python train.py --norm_place="pre" --tie_embeddings=false --beta2=0.95 --batch_tokens=65536 --doc_mask=true
Each number is 128 + 24 x the weight over its row's rms, rounded and kept within 0 to 255. Layers, rows and columns count from 0. The size above them is the row's rms in percent of the matrix's.

# layer 5 MLP gate, 832x320, rms 0.0383, rows 680-708, columns 240-319
size [105 101 107  91 105 101 104 106  97 105  98 101  98 101 104 101 104 103  98  98 102 103  99 102  96  99  97 101  99]
[[164 138  91  95 145 152 125 106 121 128 135 122 149 137 136 115 112  77  94 110 152 167 180 179 103  99 121 133 148 130 132 136 122 159 100 136 102 139 174 154 153  80 117 151 105 105 146 134 157 108 147 159 103 126 131  94 139 104  92 117 145 163 128  92 171 128 116 109 132 111  91 108 132  88 141 138 151 182 134 139]
 [167 107 126  92 124 125 183 134 103 156 166 128  89 161 165 170 142 113 106 124 156 138 130 102 150 163 154 163  98 129 132 115 129 111 114 153 106 150 171  90  74 160 153 122  89 137 115 124 168 139 103 143 122  97  83 125 157 109 131 134 152 135 149 101 157  87  94 145 162 137 118 147 155 128 137 124  90  93 137 126]
 [158 140 172 115 110 133 111 107 112 113 150 126 114 130 137 170 137 149 121 127 136 143 166 133 163  79 130 133  97 122 177 168 164 146 120  78 157 102  86 112 144 156  95 119 180 145  98 118 160  90 133 114 145 125 109 152  92 114  98 142  99 109 139 130 155 140 112 123 171 132 113  85 105 168 117 124 120 122 122 112]
 [ 97 145 142  93 145 103 120 128 106 123 161  97 131 128 160  91 107  78 150 172 135 150 121 118  70 153 181 121 151 114  98 124 181 126 109 110  66 102  99 124 103 134 139 126 127 124 134 121 124 140 113 133 147  97 123 147 157 151 125 119 138 108 116 112 118 141  91 166 124 176 122 163 175 164 155 186 107  73 121 141]
 [ 87 131 131 172 116  79 180 118 139 168 142  79 137 132 160  98 116  73 127 149 153 135 147 124 145 161 149  61 129 116 101 110 146 110  89 122 165 149 105 123 125 149 116  84 138 119 150 115 143 147  78 117 156 108 122 143  85 131 149 137 102  98  88 107 135 161 142 150 158 151  98 120  80 158  89 143 112 158 102 152]
 [143 100 142 140 164 106 130 151 107 142 116 140 148 140 135 138 141  91  99 139 161  78 105 125 138 190 138 108 148 123 123 141 135 157 117 114 138 112 105 107 136 141  99 159 169  91 123  90 164 156  94 157 128 115 123 113 155 114 114 155 106 136 131 151 161 118 125 131 170 141 161 122 134 117  96 113 160 118 170 131]
 [104 160 136 115 102  57 124  97 119 122 126 102 127 155 124 140 144  99 159 107 134 139 133  80 142 168 143  94 121 129 161 147 126 127 134 125 165 119 136 148  88 103 144  92 129 121 167 137 113 165 140 135 160 118 140 150 145 158 153 119 127 135 139 154 102 105 127 120 146 104 119 112 144 129  93 142  87 155  70 146]
 [100 102 142 113  95 122 128 144 123 123 110 145 159 123 148 120 164 103 100 165 114 141 145 119  93 113 116 112 135 106 123 147 152 120 131 122 136 144 104 168 147 160 153 135 103 134 132 134 161 152 163 157 113 123 100 144 103 152 111 118 105 120 118 108 150 150 113 172 180 133 118 143  86 109 146 135 123  97 104 113]
 [141 124 131 131 149 127 152  96 122 118 159 152 105 145 106 103 131 142 150 162 120 155  77  81 109  99 129 133 189  68 160 148 114 138 128 142 159 146 105 107 101 175 161 139 135 144 144 163 126 148 119 146 125 133 110 150 101 122 101 117 106 121 149 138 111 110 126 147 122  89 200 169 143 113 136 128 103 115 144 119]
 [123 122 141 168 138 120 160 102 153 157 150 136 125 130 150 149 153  88  92 152 141 149 138 167 127 132 155 164 118 107 138 129 133 176 135 153 142 128 145 121 110 116 143 131 103 151  87 184 147 153 104 123 147 105  90 153 140 115 114  89 138 109  70 133 181 156 123 133 128 115  84 114  94 121 106 137 151 117 126 149]
 [137  97 131 116 134 128 108  99 134  89 127 177 151 113 124 150 141 116 132 170 108 192 117  92 117 129 130  92 114  84 110 100 139 104 147 131 144 153 144 150 128 126  84 140 139 143  89 135 110 107 126 149 117 138 137 135 171 174 132 129 122 110 140 149 145 124 119 161 149 104 128 140 116 148 123 132  88 133 146  78]
 [146 110 149 106 107 117 162  97 109 100 151  98 108 146 133 130  85 123 135 108  92 140 134 107 176 176 138  95 100 142 179 139 125 104 143 133  95 159 136 133 128 138 147 113 162  80 137  88  93 104 102 116 103 140 149 149 126 105 156 136 114 130 125 166 147 116 166 140 109 150 138  85 128 112 124 111 148 129 127 128]
 [101 117  89 136 108 131 157 131 147 139 138 131 157 118 167 125 139 115 101 139  99 153 152 126 153 153  85  50  92 118 127 102 136 133 145 180 156 110 145 145 120 101 172 100 101 164 116 122  99 120 148 136 131 134 107 156 124 105 150 158 131 157 114  95 127 137 106 164 146 123 131 124 168 105  99 128 140 156 161 145]
 [171 133 165 143 124  90 135 125 113 142 152 127  86 140 106 113 134 108 108 103 117 145 133  78 159 127 160 127  93 109 135 108 130 125 139 150  96  84 130 124 122 108 101  90 137 123 105 175 127 127 109 136 170 125 116 106 140 145 119  85 120  98 108  97  80 122 138 124  86 102 189 116 125  81 150 138 123  89 100 106]
 [ 95 129 128 128 123 122  92 110 101 140 135 134 104 148 124 134 118  97 128 103 117 155  91 133 138 101 108 203 173 134  93 162 177  97 151 166 116  82  96 126 136 153 121 112  85 172 125 114 166 109 102 108 107 153 140 123  88 124 108 164 112 153 128 136 138 141  92 129  80 106 115 115 114 138  78 114  92 150 147 151]
 [105 123 100  83 173  89 146 145  97 127 101 147 131 127 125 116 100  86 128 129  91 117 132 130 154 126  80 130  92 165 139 132 163 114 164 131 104 111 112 125 162  97 118 156 129 115 141 155 111 105 109 105 132 116 138 172 100 111 169 163 116 116 124 161 150 135 149 149 123 113 101 104 153 163 141 104 136 122 145 128]
 [136  93  76 106 104 125 154 164 124 156 127 140 148  81 154 129 128 124 189 121 113 136 131  96 111  80 113 106  92 143 127 152 113 129 132 144 144 140 107 144 124 178  80 137 167 166 142 184 145 144 158 140 132 135 112 121 111  93 106 140 148  78 111 128 112 132 129 139  99 142 127 150 111 168 140 145 127  94 141 156]
 [ 94 151 130  87 115 117  91 116  99 155 159 178  97 119 140 108 157 154 126 147 196 139 137 111 154 123 148 117 112 133 139 117 161 132 139 142 132 164 111 108 171 131 118 148 141 153 130 166 162 117 146 147 139 127 126 113 116 145  91 144 108 129 108 110 145 114 147 125 150 126 143 103 141 128 121 146 123 141 155 118]
 [104 146 160  92 100 103 153 147 132 168 104 157 100 101 149 126  89 114  78 102 103 115 144 108 110 157  74 107 139 129 165 159 119  98 114 127 135 129 128 109 140 110 143 139 125  95 173 103 134 114 115 137 107 161 132  96 117 132 155 128  81 135 145 102 116 172 127 141 169 117 100 149 102 160 118 148 123 108 111 107]
 [142 138 155 150 145 136 109  71 127 139 182 144 129 178 134 146  77 117 181 130 134 109 124 128 160 121 126 139  97 143 176 107 129 106 101 115 124 152 192  95 116 130 116 150 118  78 144 100  96 156 145 110 137 137 159 110 115  91 138 169 109 121 117 175  66 126 141 121 137 149 161 156  97 106 107 130 109 128 107 117]
 [156 162 129  86 107 133 117 146 107 157 139 121 147 100 143 174 114 118 124 168  83 113 133  90 135 108 103  98 135 133 134  76 133  98 115 152 121 141 122 135 116  86 159 132 121 114 113 122 137 150  92 150 102 109  89 145 121  98 112 140 137 158  95 140 157 137 150 126 110 130 179 144 131 155  79  95 149 184 107 126]
 [142 166 145 155 167 127 157 128 132 106 169 141 119 124 114 139 127 155 133  83 100 164 133 124 103 137 133 127 163 138 149 139 126  98  89  56 153 159 108 131 144 160 151 124  78 128 109 122 135 192 135 113 119 139  89 113 108 129 168 135 134  96 131 133 145 125 154 164 106 121  92 126 107 100 120 133 136  94  99 148]
 [140 114 121 127 102 135 113 131 158  82 119 140 129 147 143  81 146  91 113 167 133 133 153 129 117  92 125 136  90 109 133 157 125 153  82 149 163  90 128 144 137 124 123  80 163 152 115 156 186 143 123 131 150 171 106 130  97 137 131 132 164 101 101 139 104 154 121 174 125 120 124 157 108 109 148 136 138 121 106 137]
 [146 116 117 119 126 122  86 153 122 139 120 106  76 165 136 103 144 138 133 142 146 158 124 187 125 144 113 140  68 149 152 146 129 122 168 118 156 124  99 116 109 140 132 143  89  92 155 125 116 111 154 159 162  96 117 157 136 100 148 131 100 129 133 125 158  69 122  82 153  80 138 128 161 125 118 149  93 155 131 131]
 [128 171 117 174 156 153 127 123  98  91 111 124 151 148 102 149 151 103 126 145 125  94 146  85 129 114 129 105 112 108 117 104 133 142  95 103 125 141 143  94 114 153 168 157  98 137 136 147 148  71  92  92 130 186 144 102 146 131 136 127 153 116 123 148 134 158 120 115 143 135 126 108 102 123 130 113 124 136 139 121]
 [103 127 118 139  94 174 110 113 152 110 160 134 124 123 148  88 137 120 129 157 107 118 136 114 131 173 108  92 128 111 128 121  89  98 153 163 146 153 112  87 155 100 136 121 100  76 135 145 136 174 152  69 130 101 161 147 154 109  86 126 148 154 150 116 139 141 125 101 113 131 100 105  96 147 126 133 120 140 157 121]
 [141 156 185  79 139 115 158 154 128 128  97 139 120 105  90 157 135 127  99 166 147 159 121 154 126 135 149 139 121 162 124 115 137 130 141  96 158  92 140 142 116 141 173 133 111 114 140 123 134 126 133 132 183 142 138 152  88  99 103  94 149 111 144 138 114  96  81 121 146 156 157 109 152 110 149  95  69 130 172 136]
 [ 90 105 116 152 175  88 148 144 136 151 163 131 100  88 134 148 101 123 113 135 145 106 159 147 114 136 140 155 122 104 139 179 140 112 117 133  94 126  98 125 172 165 107 159 143  94 129  84 156 156  99 141 128 110 106  94 127 151 139 140 121 173 136 117 134 137 131 126 146 143  98 132 130  94  86 101 106 127 154 139]
 [185 122 130 112 154  86 160 108  90 120 106 130 148 161 121 161 144 132 144 133 136 120 165 151  96 164  91  84 146 153 135  88 137 144 148 119 148  89 130 161 173  84 123 128 139 117 120 122  83  85 137 154 168  96 140 137 154 135 148  97  95 169 132 143 122  98 115 115 165 170 119 142 173 152 110 130 130 118 122 108]]
# layer 5 MLP up, 832x320, rms 0.0364, rows 680-707, columns 240-319
size [101  94 106  96 107 101 105 101 101 101  98 105 101 100 102 105 101 103 102 101 100  99 100 102 101  99  98  98]
[[121 163 131 186 121 142 106 144 118 146  80 125 104  97 143 137 163 103 147 166 154 111 147 149 152 144 175  86 157  86 154 123 128 157 116  94 138  82 113 154 134 140 132 125 141 123  62 130 105 156 171 105 118  93 117 161 117 110 151 164 143  66 198 143 109 144 122  97 102 178 105 113 131 118 108  85  98  81 128 140]
 [139 137 123 134 134 119 138 119 117 141 133 136 127 141 118 172 119 127 125 133  89 134 120 193 120 101  86 123 120 129 133 132 136 147 109 135 178 143  81 111 111 105  95 146 148 134 163 136 148 129 109 167 182  93 128  99 128 119  90 168 116 121 146 132 131 146 119 122 148 144 112  83  96 115  94  89  96 159 153  80]
 [155 150 123 128 144 121 125 146 122 146 120  99 154 139 123 122 128 120 100 165 104 127 161 159 101 142  87 126 137 129 130 140 150  99 125 119 113 161 102 139  90 158 174 211 134 156 116 124 123 129 110 115 171 157 119 135 107 153 162 103 134 106  98 128 111 115 116 134  92 127 121 128 125 156 126 141 160 167 148 116]
 [148 155 124 103 149 130 130 120 140 121 142 102 119 106 135 103 162 163 142 107 136 127 148 105 111 155 146 149 130 141 121 135 171 159 128 125 100  88 126 113 141 126 102 138 154 185 131 101 140 116 109 131 138 136 135 138 126  95 170 139 137 133 150 116 138 107 101 122 178  95 128 121 161 172 130 136 100 105 139 128]
 [155 156 158 123 105 104 106  95 108 122 152  92  94 148  76 124 121 133 138  87 107 107 124 134 128  89 136 131  87  78 154 130 134 118 133 119 133 116 178 143 147 101 130  84 103  92 115 145  73 109 143  89 170 132 120 156 148 149 115 114 150 113 116 117 110 131 143 155  76 122 142 173 124 151 105 108  92 146 135 132]
 [154  95 134  94 116 143 155 116 163 120  91 111 156 146 128  92 116 112 108 128 140 130 195 123 100 145  96 106 155  88 144 131 119 179 118 158  88 131 126 131  97 134 160 148 118 134 110 110 115 128 144  97 122 128 158 169 142 121 149 114  93 170  90 113  88 108 158 179 136 136 128 163 150 164 153 111 134 137 111 144]
 [170 175 116 130 124 157 149 153 101 136  68 100 137 139 114 161 151  90 121 149 143 146 128 126 112 115 136 132 137 107 143 131 127 115 139 150  99 146 153 117 137 109 155 100 106 100 110  85 154 123 146  61  86  94 156 128 136 165 105 111 120 135 165 132 113  73 132 164 147 115 160 132 138 141 112 125 122 111 159 111]
 [137 138 116 100 153 106 111 114 169 173 130 119 146 117 191 110 122 113 101 133 131 137 133 131 148 117 141 162 160  93 117 139 130  85 132 147 116 101 122 139 145 136  68 139 113 166 116 121 118 165 123 136 110  83 125 152  85 125 118 121 161 144 118 120  86 122  84 117 122 112 108 124 135 107 138 150 113  89 137  92]
 [122 125 109 149 179  89 116 107 138 131 139 143 115 101 118 138 179 114 128 117 151 142 101 105 115 118 125 105 130 127 123 142 151 140  98 107 112 126  58 111 111 130 151 107 113 120 141 124 159 105 133 124  93  65 120 128 126 103 114 119 112 153 140 128 129 109 119 135  99 148  84 138 134 140 171  75  90 144 159 114]
 [130 152 122 147  99 136 102 126 127  95  84 152 136 109 127 155 132 112 149 102 113 122 128 129 141 129  89  97 151 110  99 147 144 125 122 140 146 123 142 140 100 156 152 122 114 168 144 139 156 145 127 130 102 151 174 119 132 134  87 137 148  92 148 107 131 109 120 130  90 151 166 138 143 130 148 144 107 100 157 175]
 [133 111 175 128 127  82 148  85 126  87 125  88 134 139 113 145 106  79 129  96  85  73 146  97 104 118 148 140 137 122 125 122 117 102 118 153 170 133 161 146 131 166 164 136  88 155 157 145 137  97 108  72 105 108 135 123 109 108 171 141 102 149 158 125 123 137 123 134 134 126 135 119 121 121 110 128 112 114  94 106]
 [135  82 106  99 122  75 159 121 135 121 177 143 124 110 126 146 101 160 115 126 136 137 148  99 157 118 193 105  91 122 151 132 123 154 145 108 112 120 126 152 172 159 103 141 146 136  87 106  97 106 138 104 154 107 111 112 151 155 127 168 119 154 157 181  75  84 131  95 133 148 125 131 128 164 151 162 138 170 145 128]
 [110 165 164 119 150 158 123 111 102 122 135 140 100 147 107 134 130  97 154 189 115 131 116 151 160 108 136 129 163 129 115 146 153 118 108 144 174 119 120 143 141 114 130 136 117 137 168 139 149 101 135  95 139 132 146 147  85 158 109 129 121 126 123 170  90 116 137 121  73 167 115 116 137 100 156 139 120  85 101 103]
 [180 107 114 126 129 176 124 151 136  85 111 134  88 152 141 144  79 120 134 161 109 133 113 136 133 131 127 148 131  92 166  68 160  97 168 122 102  86 150 141 152  84 116 119 160 120 134 137 188 104 136 140 153 142  91 110 110  98 125 149 111  97 154 108 124 126 135 117 149 134 131 170 163 160 132 132 141 155 134 140]
 [144 133  97 165 108 159 112 172 126 103 117 139 120 122 142 142 115 174 119  78 181 127 100 136 143 173 116  78 114  70 156  89 151 124 122 134 164 121  80 171 129 124 134 119 144  84 102 124 121 135 140 135 180 107 136 123 161 134 111 111 163 127 136 110 122 146 104  71 125 130  88  98 155 150 144  81 138 132 138 153]
 [137 160  85 117 134 133 107 152  75 112 140 144 119 133 101 158 118 117 113 117 143 122 163 155 146 130 142 113 142 115 113  94 140 128 155 128 103 104 152 130 109 112 142  96 143 137 151  94 132 107 175 111 150  94 137 168 130 135 126 146  95 170 158 143 102  78 147 139 115 173  95 148 161 157 155 136 132 111 112  93]
 [130  92  97 125 135 108  97 164 131 116  97 113 120 140 149 143 114 109 132 119 166 169 116 129 161 113 111 148 102 132 147 173 118 141 157 108 106 165 132 111 138 108 120 138  92 131 114 115 146 196  85 105 117  99 166 142 151 141 120 123 139 144 117 123 145 110 114 169 115 114 149 163 160 107 104 165  66 172 118  85]
 [127 123 105 110 145 157 143 114 147 107 138 161 161 116 172  96 120 149 103 152 127 141 137 111 135 131 116 107 164 134 137  97 133 134 164 163 159 124 115 115 112  94 181 111 112 122 115 113 122  98 144 147 156 140 122 168 114 152  97  96 150 144 149 166 108 100 120 114 127 134 158 151 130 137 111 113 148 144 130  75]
 [121  99  87  63 108 159  84 120 145 153 112 136 106 149 115 132  89 157 170 123 140  98 146 175 133 103 123 158 171 150 158  99 102 122 124 168 115 134 151 151 112 111 163 113 140 126 107 152 163  92 115  93 184 156 114 150 132 152 172 130 162 108 185 148 154 108 117 121 140 112 146  96 125 129 129 117 141 110 124 123]
 [ 92 170 154 153  98 118  74 112 145 141  80 121 129 118 145 149 165 154 151  92 137  66  94 167  98 150 105 153 114 148 109  95 147 115 140 114 164  77 148 157 141 115 127 126 147 137 131 143 161  93 144  93 174 156 150 137 133 147  99 118 131 133 145 167 160  95 106 162 143  84 147 108 136 139 110 119 131  89 135 118]
 [ 83 189 122 141 134  99 120 146 123 139 103 127 152 117 134 114 137  98 122 123 111 117 154 130 117  96  82 141 123 112 107  89 152  92 130 171 131 133 137 103 100 115 123 130 129  96 122 144 114 167 150  86 133 161 165 164 135 180 114 133 151 179 171 143 146 176  96  89 118 134 124 131 129 175  88 159 118 140 128 106]
 [161 123 134 143 136 134 149 150 154 137 133  97 138 131 188  85 100 105 151 180 140 114 133 186 131 133 142 141 153  82 133 138  95 125 124 152 154 146 109  86  84 138 122 161 123  99 133  78 154 141 132 142 107 146 123 149 117 152  85 121 139 140 141  95 129 157 135 169 141 100  99 127  88 144  92 103 166 124 131 126]
 [142 128  92 118 151 150 108  90 126 142 149  98 122 146 148 138  96 152 126  86  64 135  78 104  91 172 116  95 164 141 126  86 132 104  95 164 163 100 155 139 159 156 126 110  98 160  69 144 139 112  94 131 164 175 158 142 111 128 118 148 118 104 100 127 146 154 140 117 120 162 102 131 134 144 110  83 137 108 137 116]
 [124 118 119 120 106 163 141 143 139 145 148 125 131 161 136 117 139  76 159 177 132 135 152 102 123 147 161 132 138 156 156  97 172 114 142 114 147 128 139 126 174 133 113 112 141 128 139 146 119 156 100 151 150 143 124 124 131 137 132 122 172 136  95 146 149  79 128 108 132 128 106 156 147 116 161 175 149 129 137 115]
 [ 97  67 119 100 112 137 158 162 124 169 124 110 137 120 137 116 107 142 124 114 148 151 194 150 149  98 139 136 164  97 149 139 134 139 163 110 123 111  69 146  80 155 141 133 147 125 140 158 157 120 129 102 161 100 159 150 130 144 164  81 113 140 147 126 162 135  70 108 159 148 123 144 126 132 116 134 135  84 150 118]
 [160 149 128 163  84 114 142 143 129 186 141 108  96 149 139 134 103  99 125 115 105 151 119 161 131 119  95 130 152 139 162 133 170  88 136 127 100 134 116 132 132 103 127 122 115 124 152 153 116 105 113 177 104 162 102 122 105 147 115 138 151 129 134  73 103 110 129 186 104 138 136 153 107 160 133 153 160 149 142 111]
 [126 171 121 137 162 156 101 125 131 157 120 128 116 140 125 164 130 128 129 124  86 128 126 163 133 127 109 148 138 149 114 118 145 117  87  99 109 106 170 122 122  85 150 102 149 135 132 133 139 115  91 148 139 143  78 147 104 148 130 125 151 167 123 166 146 108  92 105 103 135 160 142 130 154 135  88 180 132 157 128]
 [167 112 115 125 111 133 140 135 116 115 114 169 134 176 163 115 162 154 114 173 134 149 173 151 160 142 175 146 138 154 112 113 136 165 140 132 138 113 148 111 128 133 142 129 148 111 121 154 110 138 153 179 136 109 100 157 106  93 156 136 167  81 142 114 108 125 116 110 145 179 132 132 165 120 129 141  82 154 150 117]]
# layer 5 MLP down (transposed), 832x320, rms 0.0288, rows 680-707, columns 240-319
size [101  95 109  96 109 102 107  97 103  98  99 104 100 100 101 100 103 103 100 101  99  96 103 103  98  90  96  98]
[[127 112 113 116 118 109 119 104 120 135  93 118 113 159 150 171 145  75 165 129 114  94 109 100 183 113 129 108 115 107 143 115  86 162 150  90 108 110 117 152  94 133 159 104 123 121 122 141 112 133 135 154  83  90 124 102  97 148 149 148 136  82 188 115 120 122 107 105 122 191 108 134 119 107 129 109 101 150 131 108]
 [169 121 103 143  89 130 126 120 127  98 150 106  46 146 176 172 150 128 110 143 105 178  99 131 131 151 131 126  84  99 128 101 144  87  67 159 203 146 136 105 149 114 106 139 142 143 128 125 152 114 114 127 120 132 124 104 106 145 129 109 141  89 122 104 161 127  96 147 164 132 137 128 155 169  93 113 104 135 115 127]
 [148 146 147  90 172 144 137  97 120 125 143 104 112 147 109 144 141 114 100 127 155 114 159 160  85 119 134 116 161 147 126 147 168  82 125  99 170 157 111 136 123 155 144 169 174 117 148 141 142 100 129  89 153 129 148 139 120 119  94 139 128 128  86  82 149 141 173 131 141 140 119  84 120 111 138 154 135 144 143 138]
 [132 119 167 175  90 152 173 136 146 152 146 157 142  99 142 136  97 115 123 101 138 108 108 104 139 125 183 151 177 163 104 121 113 100 150 101  52 101 129 179  96 128 143 156 123  83 118 103 163 128 113 163 121 136 104 129 146 148  88 132 107 133 112 126 121 118 107 136 151 138 152 121  69 130 172 142 125 150 128 135]
 [103 132 163 133 144 118 165 140  88  96 146  84 108 114 163 150 115 145 104 160 128 152 159 109 120 153 117 152 142 117 123 123 111 135 112 131 108 114 103 146  95 149 161 110 118 117 122 171 117 107 111 117 165 153 137  82 131 109 124  57 137  93 159 125 125 148 112 114 163 107 113 121 115 101 109 160 112 121 128 139]
 [146  84 141 128 113 149 149 113 122 123 109 157 156 125 167 114 138  94 106 160 121 111 114 150  97 135 111 123 143 149 134  93 118 166 130 126  36 117 110 130 162 162 128 117 131 141  70 110  82 120 155 113  99 103 151 104 104 135 127 135 105 193  99  85  98 136 164 135 128 109  89 154 146 104 120  70 121 125 115 122]
 [146 137 148 180 163 129  90 121 111 134 119 142  95 131 117 130  76 136 138 104 138 149  90 141  96 118 121 140 155 121  84 114 153 138 143 117  86 133 148 156 172 117 152  95  93 168 114 147 128 129 119 131 100 136  88  94  74 127 136  85 134 129 104 144 123  78 150 109 150 122 102 157 118 105 135  99 177 104 143 132]
 [155 126 121 139 122  69 117 137 106 119 172 137 137 129 174 160 115  96 113 105 133 134 109 104 128 145 132 145 114 109 117 125 113  96 106 115  70 128 142 177 116 154 139 129 144 127 127  87 181 108 117 147 155 104 135 119 101 112 143 141 136 167 125 147 135  82 139 138  97  95 120 141 148 133 144 143 116  78 107 120]
 [131  87 106 115 161 100 106 122 118 120 121 183  80 153  95 146 104  83 130  78 131 150 108 118 136 145 138 147 152 115 151 175 117 143 177 129 113 141 126 120 143 113 137  87 178 106 110  89  90 130 135 151 160 152 145  98 126  98 105 128 166 149 146 100 133 105 156 118 108  99 123  86 150 171 141  83 132 143 161 102]
 [149 118 128 158 110 148 104 139 127 107 107 147  91 132 136 111 108 138 125 134 107 139 140 148 121 141 115 149 191 100 132  99 136 116 136 122 141 117 177 114 133 113  96 162 104 185 149 112 184 120 147 120  86 162 164 128 148 107 119 140 121 119 127 124 118 113 104 142 128 118 123 140 121 131  82 124 137  71 156 153]
 [137 159 119  87 101 118 130 112 154 108 142 106 140  96 118  88 143 139 129 121 107 151  89 113 196 147 144 146 123 161 110 150  95 144  93 131 130 149 120  89 119 110 112 105 147 143 173 136 122 166 138 154 146 160  98 126 116 104 109 139 148  94 134 131 162 141 133 105 106 157 138 127  71 119 128 123  80 140 118 127]
 [108 102 159 136 137 156 158 137 103 169 133 101 118 181 127 135 119 116 145 144  94 138 128 112 166 142 112 109 168 141 162  73 130 176 143 134  52 133 136 105 139 117 126 118 172 144  79 112 149  93 118 149  59 133 128 129 113 106 145 117 149 147  98 154 120 127 147 114 117 141 113 127 122  98  81  97 129 147 116 120]
 [135 102 120 115 118 129 142 124 151 132 116 167 122 169 103 101 142 109 104 151  91  96 170 148  77 188 107 112 140 120 108 114 136 164 147 119 140 115 171 120 104 174 127 135 110 148 162 128 101 125 144 129  89 113 108 163 110 137 126 119 119 111 123 152 123 158 132 133 148 133 160 134 111 130 102 144 147 107 144 119]
 [163 141  90 153 170  89 138 186 107 131 170 160 156 127 137 131 102  93 135 153  82  83 110 165 113 128 102 106 172 126 130 157 101 106 128 140 116 161 173 154 108 169 178 118 110 125 132 103 139 162 113 138 182 115 100 161 121 125 117 119 173 149  98  87 128 173 145 146 121 136 138 137 113 163 146 104 137 157 145  72]
 [135 175 164 124 155 132 128 100 121 130 106  88 115 100 146 142 146 100 125 121 132 191 128 118 119 121 122  92 145 132 151 105 122 131 152 148 148 143 114 102 146 102 143 122 115 141 151 137 131 118 107 111  78 114 163 143 152 125 115 131 138 148 148 147 116 159 138  96 125 170 144 131 173 121 162 153 114 151 176 131]
 [ 77 116 122 140 129  91 126 108 112 158  94 143 102 170 174 119  90 103 155 107  92 130  74 102 127  75 125 186 124 150 124 109 146 124 140  90  96 113 109  84 152 131 137 111 137 148 151 112 160 117 129 151 102 157 118 127 128 128 113  90 126 119 144 145 113 115 122 129 106 115 158 136 139 110 145 146 161 161 130 124]
 [129 144 122  84 123 111 130 146 116 155 157 106 121 123 145 161 123 108 136  99 126 150  80 118 144  79 108 128 147 112 120 102 157 130  95 158 117 147 129 172 139 133 120 112 112 136 157 157 129 123 110 148 109 131 133 123 117 124  94 155 105 150 143 111 160 108  87 109  98 152 140 123 105 144 153 131 151 101 147 140]
 [ 92 156 112 137 154 155 130 124 136  87 125 132 158 124 165 129 122 138 102 127 129 133 136 134 166 163 123 133 121 154 176 116 116 146 134 131  89 133 143  86 135 144  96 143 119 111  94 131 121 120 131 144 137 112 144 103 143 112 120 131  73 145 145 159 125 104 180 114 115 127 156 113 123 114  97 102 163 148 142 104]
 [162 148 147 162 114 129 130 161 100 126 137 137 113 152 101 128 184 138 130 113 109 166 135 123 128 148 103 125 135 123 115 126 157 140 118  92 183 105 115 139 143 107 128 130 122 117 103 127 124 142 176 174 131  96 147 149 116  99 102 159 148 147 154 138 154 113 142  84 142 131 119  71  96 150 123 109  83 120  93 142]
 [120  82  93 125 116  98 151  94 136 131 101 122 109 128 158 156 164 108 137 124 128  97 163 128 119 123 144 140  75 115 106 179 155 119 119 166 170 159 122  82 143 117 190 152 144 127 138 139 137 164 124 136 118 147 116  90 106 112 142 113 111 102 117  88 152 139  86 108 142  95 136 104 135 119 162 132  99 106 109 143]
 [113 142 121 115 101 136 121 172  80 134  94 163  69 132 107 103 157  82 147 145 114 146 149  87 122 113 141 149 109 111 105  91 181  99 111 103 200 141 105  80 124 101 101 105 146 101 177  91 165 125 169 142 122 176 151 167 122 121 111 112 149 185 132 168 133 135 118 117 172 146 130 148 105 128 166 144 103 110 133 154]
 [127 123 116 107 156 167 113  91 150 126 143 109 110 147 141 160 139 168 132 145 129 164 109 127  91 136 137 114 150 124 108 129 108 124 139  90 139 155 120 148 122  96 145 129  81 123  92 137 153 148  97 130 143 128  95 139 147 148 140 160 111 137 136 167 103 136  97 169 118 100 151 132 140 126 133 133 154 141 101 122]
 [142 104 132 155 134 106 115 142 139 166 167 128 136 115 109 136 162 124 155 119  68 117 111 136 139 113 122 172 118 137 142 100 125 116 157  84  21 110 123 146 118  89  97 119 118 113 157 116  56 123 166 138 156 103 126  92 169 145 129 133 134 122 169 124  99 140 119 143 159 138 132 107 131 119 123 152 126  98 120  70]
 [126 145 108 108 149 163 138 160 102 132 160 128 151 170 119 147 112  71 123 134 148 126 117 141 128 101 146  97 158 124 128 126 117 117 173 103 112 134 132 135 129  95 147 128 143 152 191  93 151 169 134 147 134 117 123 161 111 143  90 168 140 119  93 122 123 125 138  87 152 117 168 157 162 119 132 168 141 118 154 150]
 [134 131 123 194 124 157 154 149 163  66 134 107 142 113  81 145 158  97  90 132 111 136  90 124  78 122 115 107 177 109 126  86 139 117 147 138 119 154 124 115 124  79 178  99  92 125 121 128 147 112 125  98 118 164 123 145 132 126 106 162 123  90 120 129  87 128 105 142 122 129 123 126 119 121 140 110 143 151 119 122]
 [104 139 135  94 124 112 125 149 146  76 124 143 130 144 110 120 121 106 105 138 107 121 150  97 107 107 176  90 154  99 119 114 141 145 145 137 176 104 162 147  85 142 116 102 159 108 111  94 104 101 111 136 145 181 141 118 122 116 168  93 176 165 127 123 147 134 124 131 126 120 139 128 146  99  93 152 148 136 152 141]
 [119 149  84 144 107 165  99 124 146 172 115 100 106  84  77 130 133 119 100 137 121 128 133 131 105 118 148 102 120  95 106 125 102 103 177 167 171 106 117 134  61 107 117  85 133 124 137 137 117 132  87  95 151 126 138  90 144 119  89 160 134 135 167 114 113 133 163 121  86 154 105 160 129  97 122 146 126 167  89 131]
 [169 128 123 152 100 163 151 137 144 109 112 145 143 185 129 131 153 146 114 138 125 157 168 115 159 124 106 114 171 102 125 169 138 140 129 135 153 118 146 134  91 124 110  84 152 140  81 144  75  86 126 190 173 110 133 103 116 119 163 113 111  98 136  99 120 179 127 116 112 134 166 152 122 157 143 150  94 157 123 152]]